python train.py --n_layer=14 --d_model=96 --n_head=2 --n_kv_head=2 --head_dim=64 --d_mlp=768 --vocab_size=2048 --activation="squared_relu" --norm="rmsnorm" --norm_place="pre" --norm_eps=1e-05 --positions="rope" --rope_base=572000.0 --rope_fraction=1.0 --qk_norm=true --attn_scale=0.173 --bias="none" --tie_embeddings=true --parallel_block=false --extras=["local attention windows", "gated attention", "value embeddings", "short convolutions", "an embedding shortcut", "learned residual scales", "capped logits"] --init="normal" --init_std_qkv=0.0529 --init_std_o=0.0 --init_std_up=0.0529 --init_std_down=0.0 --optimizer="adamw" --lr=0.00294 --beta1=0.9 --beta2=0.98 --weight_decay=0.08 --lr_head=0.0143 --grad_clip=1.0 --warmup_steps=557 --schedule="wsd" --decay_fraction=0.727 --decay_shape="linear" --final_lr_fraction=0.0 --batch_tokens=[8192, 16384] --seq_len=512 --doc_mask=true --train_tokens=103000000 --steps=8456 --dataset="wikipedia_en"
Each number is 128 + 24 x the weight over its row's rms, rounded and kept within 0 to 255. Layers, rows and columns count from 0. Numbers have three digits each. The size before them is the row's rms in percent of the matrix's.

# layer 11 attention key, 128x96, rms 0.115, rows 0-127, columns 0-95
092:156144106093104107099099121097114141126134152112119146155073162097141129104122115135130153137127094128098162118120095129185088120102142175136129123104139143086115137127145090114139144130122175130118124141148077155126130148169162086110093079111141138084125148104115129120105157140159104133
100:120122164202116118113116139141171105148157126123153109113113127139153144122117126119150125127153090126097170095166126106097128160093133079139125118137171112174161104117104163124106131131098152106143127124136072095158137088134106112148128134083105128134157107134113130159129123108162151161
093:137101195167114096106114141106134121162131121143137089131120148109175156119117139130107083129111084151106151133124138132168129099099087139115146137122106161112117138132170162111128131130145132178132104126114143124092098096133139133099175083100128155133148173116153130078124108143161130132
093:158106156195087095087142137130136112134105135155145098127123129146151131147101128132127092148132115088079161133161127118092119145107118119166165121149149095161151123115121155087113173126096151116143136145181126096149125104133081097143123145135100097130146146122123155135154115134169141113
094:160110176127105079150136139117103110095127153161127141159146134127164166131119157129117093083105118118101089169134141125119079141149127153109138146107112104097140142141129138119106137103167151132134140159157171148108108147143099135095144109129117127108084155140141153066143091149145098156
088:147134145102117117091151117129136127125146137137149108129096112128103099121150101145139148129144171138134126100135099101102129150117136131115144114176113121107140090107144117158159169132145147141155126144152090087175164104136158097162133134107116072112151115144102129151136230126108145132
090:121102145181119133125134119113140091125092109148121106102149146135165147128078161116110112105105087093083139128120168115132114102107122137146137115100137113116103154121130134135077125117131127113112142072123161146099100112123093130105146127133129130129139162141135155072124049115177109144
094:175147216087123128145170121129127156110143118138111148137139079145105150158148149124115125107111154104145086151147110083133101160132139101111125136145103078130129108133136135146125144122164143170149131170137148121143149153146136145179092130130109139137122134146143096101154137086119129151
097:154128183095089058142156154118129132081135119130138127166144116120133123117120177109123123091096112134115095153136145120144093157156141163112098117111116115106102119135190150109122124121164164152120172126140157125132146133137119148146150105158144115135144139148150107115168121120168107173
082:130144147085113122108148153136142174114151151128177108166141094104094127107157102123151153179100152131150133140138056130119133174104126134120142161164138111139152122157109131117144156151129142129128149175139099122178139142149145144163098128131121137099130119100121121159138181104098150115
089:167147124089160101148110111146128156158127078095125130101173129115096108184172122100134162109134153143185119136129125145166131129163086094112142134116095127111137137134128143152130118130163146135111120122111154138130095153106135177092112107110135164155084103139143155162139122100111132111
094:136110107160138081152073156081099123099129148132095162135081148137139123125090096161116076047104123144101106149112129125139138111143089131112110124120111124113119118125094126129122117086140112104131101120136150142104134131128152122115134120145147111129100087130108168110113105134178153161
094:136111068156113104130079131128086100138121138108137134128145153125155137092102158146090075113141116136111108106140158140148150071124133167119130120084119124110082153117122104150132112115111089097138108115131161140082087127105113099093141100121130113172104132107132159115112104149163126126
086:142106169163113114134125118112157084120138143118124143111127142121158124118060164155111104106141103181066110123134156075130125109119125141121103123094126137101135121102170154125129113096111146106136103114132128116108175093142147102141177142116131094135149144150130178126111124145161136170
101:101160114142131175169157121153142103107078109170091144120113082089156123147123097127143133123157149116092141121093133136159130141151131110166120098128155129164123155123102164108131095084123127086136121076101106121100122132102154130159120094138128109099143110119109134109104094104089125117
097:139121174123105104096094132144131171116159141113141083168088114143137158085107153125099116115149084112137140118145151148147100124068187122104118124130136091130142108144146114117154159154135154132145132139163057140123150127150124107105100143130134123149132153129111116163131088104166137134
091:103093111187119116127081099122105076126140158129107157106132127107180104107063146161113102097117132159083109160120137094130156096136113134145131129113132131080143108104148089145122115084148128097152100129140132114108135137132107109104143115106099081142123124138159150096110124133128147134
090:134146157160127170133165130087120101128181160136097109105113144100104110126128146167160122115168102151076120140155145129123148125107144093135126115132146112146164139132112134096137133122116151126118101102118094081100161131198136091145126151152082099126175134125139128119102141097142154134
092:135101128128107132112134106185136122117121105093165093136155106171131137157132135078114134171104123108189133142109161113106135136123147144140143149130115161115114121119144122169151103158134098142113153138108157159147088111089093155079118110118117147155099133139131116165183128151091112105
104:140126144149078100158086123123084082102160169135113149144140151143158136113105147148104108059105091160095066180132171106133129131148121139114124123121101125101096120131147114122133064107151136116104133134147127153133150139131109146103142098133118106123134156130123143115123125167118122145
102:133151137068146105138125089155146151127111081127154147123173102159154137154147128109153178117135149125202131141088100135126120151165115162134129134135131139137153087142143120166142105138162116133115167146121153148154103152076105142110128125103131150132137133156100117154144132147078108119
097:081159131098127132161144133128140117089113146134108100173143102123158149081112111124158173109133174128124121163112118108163157091139120128120142132123146139114112146141134144124178099128116160136167120128103154133099155106061157129149125105129164084110127112159105110097146110172128118101
119:153117122077146114063143122119126159139115149095120120175105165122131130160155128135100121134119142110137163126121099142179092114128117149124109132100132133085100164146166107148137135102145150123135130163112149117161112109135193099158162128143127092125112139148076124155121158134151097158
091:132128126118125105108125137165159141113130127098164115158151144161115159118166154113125107151096146158154105080176133114126134145117135168109174121156082132155110103140110121153163112166151089119123127171102180094146108142098120158114099146139109116132099116151137121133144139175142090097
113:169143159137098119116185151168167100145101106153118131118109147142117147142131106091139162093167098135107184094118144130115142144082141123124146134110175125138120124141121142151148100127144094112157106093104109098136114081110107147104163116097121077112139149155133107113144141148135100149
104:097173114135129108123169123162176111152119118123150161147144104114194144105112121117117124160117122081140132129096150132110133167173149109127118131159109175148157112114122123107131115144106141150120138159116161122129142070136137179126135120129153110095152121119083154182119135089128108119
092:143114070164150072088088138114165110190141116136162113075146105094137133118123122155120105155150106142115134116106117142154135103144117119124131125108159151073151116136160129158131185107132139107116110142154113110140140130112137094136143158127103144130117098123142157130118155067128137133
080:113147126073117088113078084111093163083101125130163147120163093135139121119164116120123128093134122098146127157095127150145131149140127079154103183121140101121169138113148114151137158137134091132117140116149116128171104150122164093174157072137130117113132139115114109137111128120134120100
099:137112122131108104103107135127098097144122132116166116092122146120128104125104075133124089150166124147072158129117123140167153106111136097119144140123154118062141135091177110203151157124095139113113100120142115136144149098134162086122105126110123107115095096134126120107103139099115129156
102:158153091133120113155144114125103154159151110146172100125138105167080108145147133136147143150140151100132110098125134111151096094095141144131140124109118094090160171094134087124115161136153075165134159132122139121100138135131146113175159140086162111107097114096164095132143119113121118103
113:165118081095123106107145149111123121123088138132083126129104139128182120145121101100088077153125167122081138105107138123117125125120150121095101113140144114125134153109112139106109180122108114105101132155148106130090101132099144083186114101113161106128122153090135137130101132077146145119
117:089113067107137099111134108115104114123150155165147119124126108125136106112154128149137166087137110108178141152126123171090121129096102177109117125092133141081152120158161135147159127116139109133149134124116129143108109169116114141103161188127114104131136144165122123118124127123163065157
095:107141168126138116148130124107157153135119114080130144128090150111154158129151124133160101160075162127120126105156116138123102166084112160140174121157104077144142144113095153130128134112158118147115140134122140107131120141128143157156120119150070138139134068147166124069104110144149133097
108:091110153089152145106133077108121127150113174104183090111088116137127094169094127106154146168133131122150115120111101106092120108112076123153148114153140129164096118123148123157134121128125132124111165132132090130090143109111163100101113117126139103117099120122111145119183126173098131117
109:124160116128140148152174118131165118094080136124112124132145092151112148168155105119106128163165153149112129135131180162140147103138139137145121090131176101140124145101159128119138104067123171085144146143127115118091167120132114092153100106123155104112158147140108101165127129108116154100
106:144137093146104147145130120081115134116166106106106124068128181099109123130113104158146124134149119115073134096140120149162101164122106099132104121133147141147103143123132098136123139083126169129110116079126100098126182125123180093146110139118131134125125100072143108100111118121131161152
107:161077145126144160093123096087141121117164124158148147094166117112120151088115104116116101140159091118121125099140121135181078111117131116131129135150159152132127129118141161161110147147149137129105067128140115120156124107154113175077105112136110117099136138139081137174113149128107135149
101:118106141157134104167136109115177129121141108134105123105125121123116120104093094167156149113128069127153168153141140170100117139101113161190130090155175080120126127149117117112125091130146119115106148106096119116105135177126106139105153142154112134096124127133180130122131091096122155129
101:112155162100121169125139127160144124115160145146139121199151139154100092136162156128128146135138130150170095132094147116108143141104160109124158145149149142166147172134147126114140126140137090141159124107116152140109088141097136161110147095138112098121123138108121116114151118190115080077
102:173125071151093109115105124126090102110146093127145117142141133099139099147114111162118098152112103099074156135123125095161170137123152114139117157136135147103144142100095100139106137105161115079091109151120124122126101119096131097155107135109126158129081076094142148113103133093136128137
114:164126123090136106094106152138102157135128122108092154100095149157140162172138125100126114103115130117111146110118151164125133133127125121100071129086094110104095129152086134096109148140122097120143131066127143153103108136121151042158144103124155111134133150130132105127089127109137127142
098:148108117120108104135119096139143124115175120096146129185114092124119133128148068111150126138099121115172148190142118160172129148133104169147148124101110145078093123111119110117128102112134158112104184120120158157107118134111121134109136108137137169102072117162133154107130135146119137142
109:118114200135152164160134154128181170126152131084091149151148101141099175167114139119159128121097113123152132153146127123130148150123156094137128179109147105127159106117101114159119122125156144122118132121149163125144079164123131156101110127128145154153135112150138095098135086117154108120
108:140084119157107109085115150138070136110143144089187101129120162149120092096111146103080133103124125158128104142123138125126161120095088129098102133100102168124104088149145100140136121147086136154125129140143105149149170078147139132103125149126133132171116131120123130166148149148133131160
106:135102155123131102118140169150175123144146107091121107173081148180142136149133144129159114127090092125159096128165141110132137157107117162114129090156091108150091133153095169099128107114148145123130175156098130122125130118129140156135084151141118140160115114153160136082156118123155113131
098:159186102097136144138104167108155164125154128154147148102170174122140138136144132118129142119161124130158105097093138159143105148120121159117114074091121106138084134142113181069149108166103103129154157103140151163118112131074117131129130109104110142123131140133135129145131122153122127093
104:116114079135139099139143110113071121113137110139138128121131139086093172088153126125083119100139156142097106119129092085123133175151114158109142128157133139097129090123119112160138177127101084117152104158127160107152106129156125154127127130143124081152139099156121124168117160145127086137
104:144153088168123148160153144120126127117137136135102151092141168120133167146115111096105083153158136150064143088122156128126132123116164115111122098147122090142120159106096110093101158168082113106104105097143113101102157126147109107156121131131166114123137123080127121161119110104158147127
112:151196109118157147135139110140133121165114135161110134123132101095146151167114098096120163122128173103131124128101127124113138124121179131126100117103163099144164184165109107127113141156108094094102109118121142106110101116127119086140142087078171114100115159119100134139129107106133120097
089:136178110130097150138129123122120130091109092118131162156144134165124134147163116112168135130092150103150124133119137165139127153138125151151124159098135144139109147110124104125140104156156090127133141110101140204096128122087118142100174100138147124101105147112142107070111083172132129087
105:173124162119136138118125128144170144116134082102121126130137103144126164131143095112138140125107121109160110100167145186178106165119108096149110131139112074193131136129091124152132098123170107113112146112108152108159136146167104116137094142112118166138120137164142090122138133100103114156
106:091170144102135127170140076138115123102159144151156143111155120134137165110167163149126142118149170128134151128133070109082125150140108103118138131124138141137154091140152126142160102124156105136136126175123088121123097098113111128151136092133114077124160095108121104156137137190120124109
104:152153142081163111106109166095127172134092159123105143120119152141137154163123139126141122157123148107109138116144099163113130144118099143111113115096128068159114152108117163117129136154114123139108140124142126147130152118093160049156112144118202136126108129088138127138134098109169135131
114:107096166171169139123109100126150126151114107112101131116110120149096118162103109119168158104091113123159110158114119088112081108133114109139192145129140167127147139121121137163122106121142143151140118101118162074145118125139130168077132159136136119127084115183145113106118108132114108105
106:080127130172113164140130118121117121159139132125099093170096132105078129132070105151147066139133115121115053092145138104111085109142132120139172138148096144102119125134101114123121144145088141148141152080132147146091150122116146141131127139141129137093129130110142135081129142126126152110
111:099115163222141137145150115111141103129163120093132144116117102096147158112114122141136165111146089116105128149164138128087111157118119124147122129161159115127131107119143109154121109108118155129145101106162086095093157108130136175124154118149107108124160134151140141127127126146175180104
103:129101186139124115094101148105117114115149159145122134094086135135139113125118112128087095137141075106089178154127138147112152126107122103115103121092157113154142127134146142131122167103131153149129104098155073127083167129166122117140134119135129138105144144071109129126137132087141181154
100:160161167119147150136159112134140170142171108132138105153139113125143134196128131112137171122146108120171115153111115124143106128085116134111086126100154139139118129150129107168105108112154110107092141130080107198120125088086166119122166100103132145112118141118109160126152129156123130123
093:171152180120163127144150144148185161116151108092163131169114128158109151157157170095144143119107122098172088131121131125122142160137138165115136147129090133150101130124116153114110111164148123146128167153150135142114120121089133158111140136105106153125096137133146135158167139150151072113
085:135085099171157107112098144101147110157160136123128122089119140094127150112098096149105100133169096163093155099149104100125110106118132107131111108138146126102151121125130132144124184103113118109142097137126085064137142125161144115134106171126105117134134108113132141147101149068149154157
109:135147159131132092117107131130149156134154138092138093175133118153148138134160131118150132127076111133193106156157121113162124135104106150105145130129091144127124102111115147118145099116167129126092177116082169183131101141080120139100125162133104165132136109160154140104156143125163120128
104:136091102156117130141150189150153121117106151138160143141169123157117182124112100153102127151122115152160127141119117166132171166129127143131151159139140167148121089124117112130159086172128121123140125167124149133155112128123106161101120164152116123154133121154111089152142121126070079103
105:148115114132144085145149175103192136070153120119106167158122138150127125107149127118155146114142124127135168154076146101124101110124118094123139139117147127103128080137152103092104123130167173150126114132134135124112108164072158143117137132124143142096094082112127127088122087133128131123
108:102177155121142125153092097148122142174076131172114124160130066078128096140145141147136139145133132115127141149143123138160122134157155162178142176141128092127164111105073142124123121106129126130152129138131146113082117132119137130156131114116104163097157142145086125112150120092143147113
094:119160098098142132163139123143127160074112117169128139134137071092111119161147162097155149123136125105161132137143110099097162154103142159108111104150100118149126124127111110123117145129128135090155133065159096095127143082091104126129120133138118166155112150146128105146170126107112173121
108:111138129099168098159139081155127100159094131130151136155128141111103123167182112121141145140138099129144124114103143145108136153129157119154136107123138114156141116123107172130144123126104091099073133175119109125118101123110116105113127149152122178179122123116101154080174131075109156150
090:115101134173116125104083151109139121190141131120119104104139127161157128114069103130095085101108127161103147132135142145141146093120110090127118165130102156104129138123128106116097122144135165166111099124086121147121162155178138142132140139102143105123105160133122186128089105152112107120
093:129119122139147158123137120095146183107124144141129125151100128139124107127104179150143146162160108183094111141136117135101147169120135143130126155118137171146099108130135098117131133126123151134157136070116105100095169097113102152171144131090094108122151123084108102142102153182151142101
085:074157111112154138180133122125143129121137115101143126134144122090125129154146113094177172113101162101146153119062112128167121120119101119117141106142150095132152130125127118105130125126135126101182149171065141066086116128093145116127086129115107125121114122105142112156111121131125120133
090:121153107115103138187138131165087093127101160130122161103160098134084137159145105083133152150131102144151147084088115121107096157137119142115184118107135140141118117140135123099108128136137134151099133126105114083168095146149121133155166144138125124135115132163121144176152117091129083128
090:113135120115103105162129149119118135115179091145109146100154102140159126171143154094163173134111133131165140159102116137150119138102102138169128068119113097147109130110175095142127126100116101101156164117140141093095147137083124093127101094130158141126120090108124081143151121106127118127
090:131137101122140147126161098146114100123095111125179110129148127144107113132127130125115079212169087101133169109158098134090143120131100135106092147134109128148124140103115146108117130188110115107092130142163135176144096133151145133129140147186151150129113133133102134135143105113153104135
085:098135101123142115153174116138110109140137090109133129098179127177139143139148130112145124169109100123165158094161143130108100112098093133127102098126136112117110132151125124129124109148136088118119154122138153087162080162131159117163116124182141115095119129098171075125116093104160124114
095:159094137136127153083100096161122115138104176134135120170100147128125111115092110163099095121139095115107109113175125110128150132133170132108127149134102162130173133110097128105109159155139140134098096153154114158144111084178101155089120145134119126110126162156123170136136128148118163095
095:155103128155140149074093083154134120109126178152151127167101151125123111125099102166083097126154114133091094137156137090128155116143180144100107170148112147106154127102088152115119129141135169126106091161134130119118108095160121147105120134117099127134132146155114173129126154140108143119
087:155155127112149107145106121117119118105152133101133164122104134106155131139153137100122160120135157131099105149108135092172105156139111112118151105138159109133147121172156146186140134054159147145133145133112110112096178172106119112148111141089183133103128095134104105125085136139128103150
078:069107124114056131128153098152082106136115079123100107154173129153140110105148154097170114144103097113175132096130166135131112107149130103127125137121105159102125129113122125101103153128131088127120146112090128114138112137151141133094146145156122103079120137137161108102089112110114119111
103:153115115149143125074090080149148101102125171149133114173099144131136100116099104164088100110140129141102121139157142111115150120127155154076099175115131149105154125102101144131111125152159160103117085153156125121138136068155128127102130130118110109127153153124109175144130163142123137106
085:159094112156134118095119131133119145096160152133146103115114125124138122126120112140120114125135111151112155141194147105110134117112175134081133145172107152117144134110092115166143118183155167131106100159115124144178126098139147116089097113141103106150124115114108152184109152104114137072
106:165150143161160110118148093162163112150126110112127094125087123099124132116113146096146114163156104121089133142133163101113120119103158090125133172119149119134148105111116151112096107118109154103076134097134119143091161092154103151113075155129154102134133145126091146137164093139110115169
083:155141156116126119141135124128100100095095180124137131135090109105138127150121176139075151115127125158104130111143094132160167140141125124107150127131135122178105130161083157103143138080071127146098118121070132121090144146121125127148131155102141151129099153137104101168134110147131177125
108:109144127108108157173145174096114163129105093089111134095147119141148134130156114101172165132105146151145132110095130155130104133098087099164149088137157089136113146163148109130147127115119095148121159092109101100127119187080147135150130131128120123115103106142152087102124093124132119143
097:133108128117096107142106088134095095131137138128114116166135173156159113125101139136130107096124130160135064160115153142122132098128118126138081100104077155100104109125116086150171102098144114104157123155117164111102156140171104114081120113124106103139146112136159114106107136153125119169
089:144120113160154123102158072159127071102125181162143140146094126096118123115100126141093116110172136145093118144164098108143165124164140136103144172134111164138155123107101152107137120107130161127128080151132152133108143086129116141148140142149131130162149140119120154164155154109125139086
104:147130109084102155168114167101152156119112115144114158122157143163109126135158143121144146113120146142148098120095120144156123153120116125154121082095136115145094165142149108155131078146143108155166165118157079148157141169108113130136169152090094133148105113122150092096116119145128100161
117:149101149132204133129133144123124140100130136193127111126117125097125131118105121148123121150175125128115144164204095142120182103157144136109107166120126127107148095087121144146151122119138141128133074168115126136138154086160123116153143156149110158126157146125124170130125143120144140106
101:109093166119111132144127160126099132102144125146118154128175107138165147145121161125151139108104143120140134139089101136166152144167123122146179111149083145092147118111131101134181120162136082147192114188110150115145122150120113131093160115116117129111140137156150098147094101131116120112
115:131134128166135119096199093141117072140125152156134095118099122090104092135136113123138134138184102141092154112171122118106145094144152126126142171132137163123134089129117149137143121131110138107113087135137147095125131067116151131102112119176130104116163141126107126163149144126130146085
086:131113140094119160182127103107157170125126098109135135170146142143145113150093118123145133108122120151148094154048129139139069099138142117137120076140130119110103148126164126124113103097127130108153177146121142152093140182121121141103137130134123105117108137154137128102125084149083113143
097:120142115143137138113174101117158100128147167130161107158107138117074112152130109134110140109141140096126169113155125138099168109125156151119130147119139129136076076138124167101160097174085160138152070118110142131139164064146136136141112141140138109134137139127097121128136146162115095135
088:155159139135117093117146115142168104143129141113107097142098140107103124127135102152125107142141092146114169118146161163124131070132157105134160152094142148135082108136125105153130119169113139072109098106144121122174131075126153113107090139131130090148155123111105116162162164168136104140
104:189127140135172088074108150150145129133148136132099135091112145100118113105085132160088098125092098094119112149097143135135148112177123127162147123094128119089121133107134105136096165103125127133120119125120148172148114119138179114147135151144156140140091113133098115137073139105154142141
108:141129130117125150115163159163081103147112131107098132122135125130122113161189093132135131105130161124132161121153159120090206175158123131139142159150098093142149105094093121151164114141148131173149108146112144111117168142138138146115139125123125093147107082141130154137089120108119122140
088:122132100174121091106116120125129076126138140134135128140100095117124098145139137175144122109168114114085156132175135126133187134107129119114146152110153131113155153113132159118125158142126168115105087121132127089143079085100144109164121110119100120148124097117137154141138181113177128086
103:128124160142157147167131122122141129109130154120139132143115133098146146094072118174081108170133093142127153082132121151097141143129117107123093157141161161134135114104154140093114100116103158154114116126182160096151104106138136133156128158161112099118148111086098146141142089146166135090
098:135159155163147156160122141148171146118120166111105126163144085127066091128112143141130150097114110093096101173095102130093145149138139119127108095113155120163126116138152136113086141118149148136142186143114096091122119138156104134149125134130124142100156135197127102106122123112146135135
090:133108138107123144134098200146134175129114120171107157123151165148107145078125153115133147135079120151159110145069100118154138104117123157160134096135134155114132151133114108099103099152134102150104150144122121139158104159131121147115155170136147129151127169108131140112117082109114132176
109:111156180134142122127112152132100122147072130154092075103139116160114112153151077145157103132156147165124121139154140163125144124128141117134150158148134116144124123140105158107177100139096126120158085092102112112141099148119128122132088109078148168141147090126100104092097117135113137123
086:135125114086131155090152117175127114171131136133125127112120103129127117114177108137096102136142128085123166102169080116096118103140152150097146163125130139157168123107132168132102173192129130152141123165137122134168126092123114145101110130128132154129147164107116163154157104104123140093
100:113148099152109101141148116111111072144115145145100146118151063136119113166172091129164135124144148170099126131141131123098140150125121091175167152116142133131121086153144114150134078105110128120126093103144113079137125095093116123112128104107115118101137112143165108140101122173134143093
107:131100163154157137126121159141116144166123115147122109104103094102135166139108153125133121109182098121117130119120124100154150149127162101128129131114161174130207106096112128138082137108113109119152129136139158097135162125142107129115105174145147141067154123168109114134147101108169148118
098:118149125152093085152079146099110124122122138140094169149163088152110133132126113150112149112132142173107100150091143096145132142122120099115135110128148116132127145113160081131151101095133096113104136120159089119142085143070113109141164116105098108105134119120170094152111112165164151111
106:094083126111131139137141079133085112110157121104164108152168103099154122120099106109173146139101138106134107182124142101155139116149085114113126081130117121128171126097121161150140141116146123152106139122151140143092142142108157141144113145171123126135075107128125167113121094097094092106
104:126126140181115117087125111135090107129138149124143085151112107111111093120123095144104100132170096132101154127186130124122160132129157152091111142136105137133151138094077143127116156144165130124093100163125152116118107069142137116140098130162126144136144144104123166165147164096150154091
100:136147136132124093111111107107111098161116125116103093132090111127155073143141093180133098110158122148087150108172146189134130093097153107132130166123138122111121148124129146074155154129117161097141070108117129095119104103105140106143107099124134113133135125123135136142123166171131123094
096:170185148126120116092160124157153117132129151137098111110140159109111113111151062120092126130147128119125152113184164102109079106152099125121143124138126146139108103150104117154128124128147100128116130136155142150139173079124123128124123136136108159110155188159135116128191104141138133103
106:120134131131148115107120104126090112105161098105151107087124128106152142120066128142072135128140110116122125110147129108165108108152102156129128109130112130130161095152086144123146161081111110136142146162147172127087133124127123128113101109158143198077130151140090133159126083128157142115
112:124129152126141145133117124139115127106146129147097123111173142146148107113121117162167137085120157147147100149117137143138128098132113162174115127128154142158121103197097150132147178097109083148107177104131138155118117125134100143129110111091125169146132108131130072068104113154095114147
085:151164127173143102078112157148135094150158159144135125115099114111099109123146121151098106135148102113103153113194133114104186131126145129109127165104147145135133113117102123133109145165118137103109080135141127124166132065139142107139104139136140135137145125103112141167133183108173151125
101:148138132148098129153112154099095139162162192092168119141121131118111147114119110154106117146114106110129158116138142196149122146119160133136139133139117106132115169133150148093143089120153159117146097176144118085149132158161141135162110160107109102151138109102130150152109171105138103168
100:126134159148156130133167107170142092160099112142109123121104131128100133158121110130145131139157096116088134143121106079114113127135096136118156141112165142154164069151129158140127134105080100100126144123149095116083118107124112132081100097127158144062146113163087108135147114111133141116
115:108138113148092096155105140072126117087144115113161128093164119123153126096135151134113129126156106167150142096134113099115096076151112138087141124136190120131140164172146110136104130125122132067128119113137145113133127109134150108113142104126173122088162143142105130142111167129179107136
104:134139133151164118088152127141135130138119130143161105108078171127114190125128151100089133147126083094112106105155126098089117125130109107106152154105112127131110107153129137097107107105096117094128126103117113128107165122154123132108091166150162130063151151148089152113167100123138155138
102:116164127127102129104110107140125095083085152098156106103107143161135106138148169127112120124133130184177132153187138108148157182105148119108108165115153159184130133154101126162121113143120124115118094147114094100127118118119097094122114154113126148141112083123133138120128098132105140160
102:133094129108135155116158126156151141147115146130164201171130124099135166152119161085144140139108135143142171100130079125112131181117151138123140109150108183133134133150084139145110149155117141174127108112126130101172187110141123130129132181128134116108147129147106116123126150100133125138
106:144158137129166120132138114138128136165180113170105126118145175125086154155130120112130150165113096096134094112115146122095103113137116109129149130134148144141098091094154127130148068116107127074147142078142138189123113112150159144099138122172150121085119109129124133147124114158102149137
109:158193136118119146104129144141134160094144153150125128150113149097107100112145142150081139131173127122119143108141132105108143106122136179085105126134149134158094127150092125131154161162148105121130150136138151139153087074116146165140121112168114144129129116085135086131176171137154151117
087:096109110173133118125116124159129071148114148132104101114130078108112133131152132149160113112148105145079162146120113131124169120147129108121168186127135134127177141097115138151061160127145159129122101113135126080130086108114142143113107147103109112139138106111136133118139127074144142088
100:085134134135154127151100123128159123118139107113180148130101132131165163133099166124143126117073143101137108128113149107120105137112065140102149139103151131163140130165132153105113139092114133113131160140119127147078142165143111132114114113132167141083116090157132158076125088153109118171
107:102187169130164135160110146102103143097108125133115115128140090105124135126139150108093123169164122096109128130116148103088150099130136070127101171103129111126115107071158145077123113109120162073170111121117142133106108129131105144143135134147120106099155150141120174119134121135144116105
103:134140126127121143121119168143158109124112123111104092134131081113147096121131144164134091082116130152122169142110128129129149097125141140127151156118143098122129155110170130155068185155139182126140107149111151124153088096074139148119100113083093135151113108155147127126158148108142122091
104:085104111160118117121099130076119132154129117133123096110136142169165127106120098139141103091101140141154093139113134152130110126101094093139160129156138186140126124143171109109157089118146156097184119127146127155136148188142107146127156106120137142125135091151162133086129122169124105117
102:124116087119134116155092122116155147151132098139156148133160155148112148136136173118128139138096155113139078121056155133126125125093136100136148119108110134130099120112181078088118088129124144090128148114136123180117102167141133142135156120112116095147095121127150155114107086162109117162
105:126177143151138117102152106155076085148103130177097094092156112085109091130143134115130100172171110131101145122160138114107140128155158110141150163137124116133128097089120158130165106101127103080103095103131144111122118096126144103125111131156131122112137132122112138169096136113119155090
110:128155136167149133112171127164142115130131146144119091127128103091079077114120145131130140149186114134107146126176135110105152133154147130085103175142124155150128105111096160155111150129140155157093104124137146096129117087136153139137108170159106152115148117123132142129154164091132162088
107:146138155137166141159118129129100125150135110126085095121145074155140117163143084161125097112110114125106115139158163129104141095134145088145125166096144105130151135116166146171122125113136093066118120110152137132118107114116143124097093078147150106082133109115117124156145117152152181114
101:167151151117103085118123115158083109160119087147108087105106167107161112115091097132082118153129101134132147140138139168147101080131155154117114123170124139126139141098113120113155153122158115091107141115120149164149110103133129088118130099149130113120127140103090152180120162100096146122
110:170165128136113157096104121144145121116093145118101094165100102174120083143172068142132116141131140144126158145189140133104106087123148137122120114094151108128134121109103119139136122111137118087121140095104139138116135140123103110118116095088107165127121137110112093137168129179149105086